Weights of a small transformer language model.
Architecture: LayerNorm before each block, learned positions, no biases in attention or MLP.
Each number is 500 + 40 x the weight over its row's rms, rounded and kept within 0 to 999. Layers, rows and columns count from 0. Numbers have three digits each. The size before them is the row's rms in percent of the matrix's.

# layer 7 MLP up, 768x192, rms 0.0672, rows 20-41, columns 128-191
102:449485511525464468429452549468428540520503553508486564538545450423464479432468496446588418491502526433554489469504455527493544510483486588547527589459538513488445537517551431433514568547574519
095:519533525486460519514529431502446510553502413482567410541468471548565407563516475520457460463510468532504413512463598499554510500458496589448519510509415544479503538413502480469464534557506524
098:525537535513467511555555485514485508509476541536476478560493461592461514461479500465573536491419508467497516529540514487514529452447517514494528460514546498510459473605449501521550561440540619
103:515518438514518478454484448495491505516491502513449544543494557379576446475420601512533491470508533490521520514565527535549545557459537449496569568524584480495484512532517450553434414429494537
099:553479473487574517512507539513564546446457476576419498509493461478473425443493488469546537512495414523528458463517484476466555544481464394491540468493508507510526571526394464446469474571508445
096:471477516527486445442497499485432469479492491531484542491458488404420475450430505530436564459523397443514525493435502455428500494465499529497483537553502518574459543560498588497452437476470526
092:528481454523499508459528508551473513539522449514470540505452490489470511443517507503453488531515435454494533524472553507533490534492486577544428465540397487545502548531450476467567478583534491
096:448516477524518508460493526431489526474476481484473544475493514421395538453528559479474494510461529521534477539524499508434467432518498492567518531535463452526444470580528528473439532480476511
099:556448490470477427477531465551519479492515539485548422534579428520482449551538488437491497532472519509467436534529466477516448546456470552424483460578595552509490539457516516501544486425531514
104:450425509447514526543492462518535459463484618509465540440552533480551431541478494476469521497450429411536512525469454515445520449526477485463503569514529497514486477471564522556471578479502492
109:498515521530475563554509473558473516528532543463438436512487472510555510413483519514493444447475467533526530570600514521472541487461461510407486469514483433479488512435494518439538510504519538
091:523452557537499410531541515491432427565488537551497466531451486486483460532475485508549456483503481461486491509478529508520482483508552512557552448533496506473524441465556499490520487511515475
099:486528440432539507537469503542584529535526511504498494454462410499506409519467500521470542553500503468536492536575438512497507497491539466504465528467547469415537444556594456492556482486482521
114:574488493496565512525471497550565531428516476480443486570474536513592526436510517495464526453465502559556483462497541555493475469486500525509567483496603467555532502495529509559555495450390483
093:508537475568489555486564568513502542474504517502530539561472408539526521534554516532491495426456563512478473466574483469466533449532516486552462544527473530523470566514516452493497542398468514
100:578465546462527496463540503513498458509549459479506474534451521528441473426562506514541442453511487507488439464487532480554559393611555435480486492456521502518486542477599445495510459547477480
102:480494473498532508422472542533490565510478476553498501488533538545479476469437563511553421428484547484618535461478472557472512494502501493518523450502572525529484513447498456547475501551479510
106:508496422480432529539553505461441515504565539576472478516509523383529514486454471508457547531432595476501473577510449479460441525482522465543494483469490546561497487539456514516466487509491596
103:514484459451449440498515443446470465516483543521514547482535528489515479477474456546525599486528550563466535526523446439538559476537530525468520571528565484544625523544440508548494513495506459
095:452477474462580543464430561584489458526540475532456490496531456536516378477571477509504486546504534540502532499498559524496482491516445476488551404476560488501517519442562492486550527504427488
102:424539485559471564533497548527518504524419468549507488417425448506447459537494522526488475483447484445498491452491479557458467560582506494482508475501566524429479500540481482565482516501519560
100:508478445467522560613508516456462430504475448453537476471446422496501511585458464478455504515507436528497546441497387484503510497457544489540510513496546494474467461516520485536444474451558463
# layer 7 MLP down (transposed), 768x192, rms 0.0672, rows 20-40, columns 128-191
107:461544460484497453375502513524515535512449534458468562472545548520504430578459447529526559455521469509470561484532504487395464564511530505504481481467502406534478434463560528483462520547586515
102:466489580555502450474502500529527540499471516475477580606537467467475534452518459504563468434464464467509487584447464532509484521468492476514466505500518567466518521454460509455471519471446498
099:453516562507561503475547542555482497515501450471567540428510447546503503501488493498452536504486520455530516528560491538468524526485519498527518541515533459498489531545580482385511429595465484
106:476505553540476590489520513420497520518515432494541464533514566511517492539500555495579512570479548488462559429474459543537461454444516502523538469498459486483481489538601523529495468483486495
092:506575518540515541475519512480568519475520489520525418475458568511490528509544426468473514537448484511501516496467508497522507535476499473529488465447540562573528522561527501491478479531458485
099:487595546501529557448534472485453479473471517521458533418514430491506548484566472497511457481564524500490547524553488501550481498518502510458560437467547477466545540478558509456512543580580523
099:497500522501562531470472523403537446470457461459460549494549517492525468459480504457522460486495424478540487538539552501481506474476415492478491513514515560462527513524475549559515522542494454
102:528438486515550471480481487545428483552523469542478584477474506511448484434584458472522495477526475472539470498477438552449490502557474411540443543527423387415553523570535523552519538462529551
100:471502554475441530471560500477481512461559599427434449477476515503449483536475450562468511497413445467502476485460377542478517502521491468510487527499500539520460458571391462515488538512476454
106:438523497405471522514494516461491536535501510462531565513530468505557501571469465499510492604508470423461499558538523482474574527490504501486509633557475581506456475491517407448480441538534450
104:558581498513463476512468530480493479468552507471478509433524501511539462422496519462481517439469517404547509548538502452471471531524489475512478501505518450516486518514494525578500447527517446
095:471513456506491553420491467574513484486497485409529450476560513469477443450437537476515468477609533475509493500461525540486495557525475508496477476509572555480504455457452530505477518433455436
100:524462489517534495508420476527462517530472522479464528468558533591520470513479514509437530480460476511488488417425467506486465493500464466448540537592509522546528545561472522514481461461567508
099:526503506474464512540481505459497529502438488506503427436428513551469491560533465452481550472493511468538526544520528581395529500506543564515512511456502501537487529516442487498537500464488507
089:497463544479519487528481608513464525543528542539485533529510540458482482423497488503505419491511530501488546498452505586531518507440502548480528545518556515474549486516468471492488505512522492
094:507516547514494508534532589473503511494413442525433536465490590490469496563471475506503489480519547539473499474448472447487558541543484508593517518529430447428449456461576530608505454451471515
108:499551507574446575479539529483417511456516542452437451498475506479498531522504475439543484469494515485456504602501443540522545531547520490499476448572515500578480539522586484463451495524463451
100:488512500469522496530495433482548525473511486544468477577550508564518597555534593493472494519489440489537489514483546518528546499446515489452501471503477499462453481499483433477477485536523521
096:497557505516533520507474478528489463424459438445536446463475537518590521453494440516493524490484503525456438512515561514513499440546458478459519486499474490484445447516530466475518467476437448
100:477504506517530492504529562511457490487532440490546483480512525509461492524460531506490517458548503543434516501507486538470522515485517523499479552495463507467408518427497496485519536515556514
096:482475514485499491472524423495515445478512544454455448518469430499484419454421560520545454495482459534538476498470471417470557510550492546419544459452520457524456514520448562476503477531509512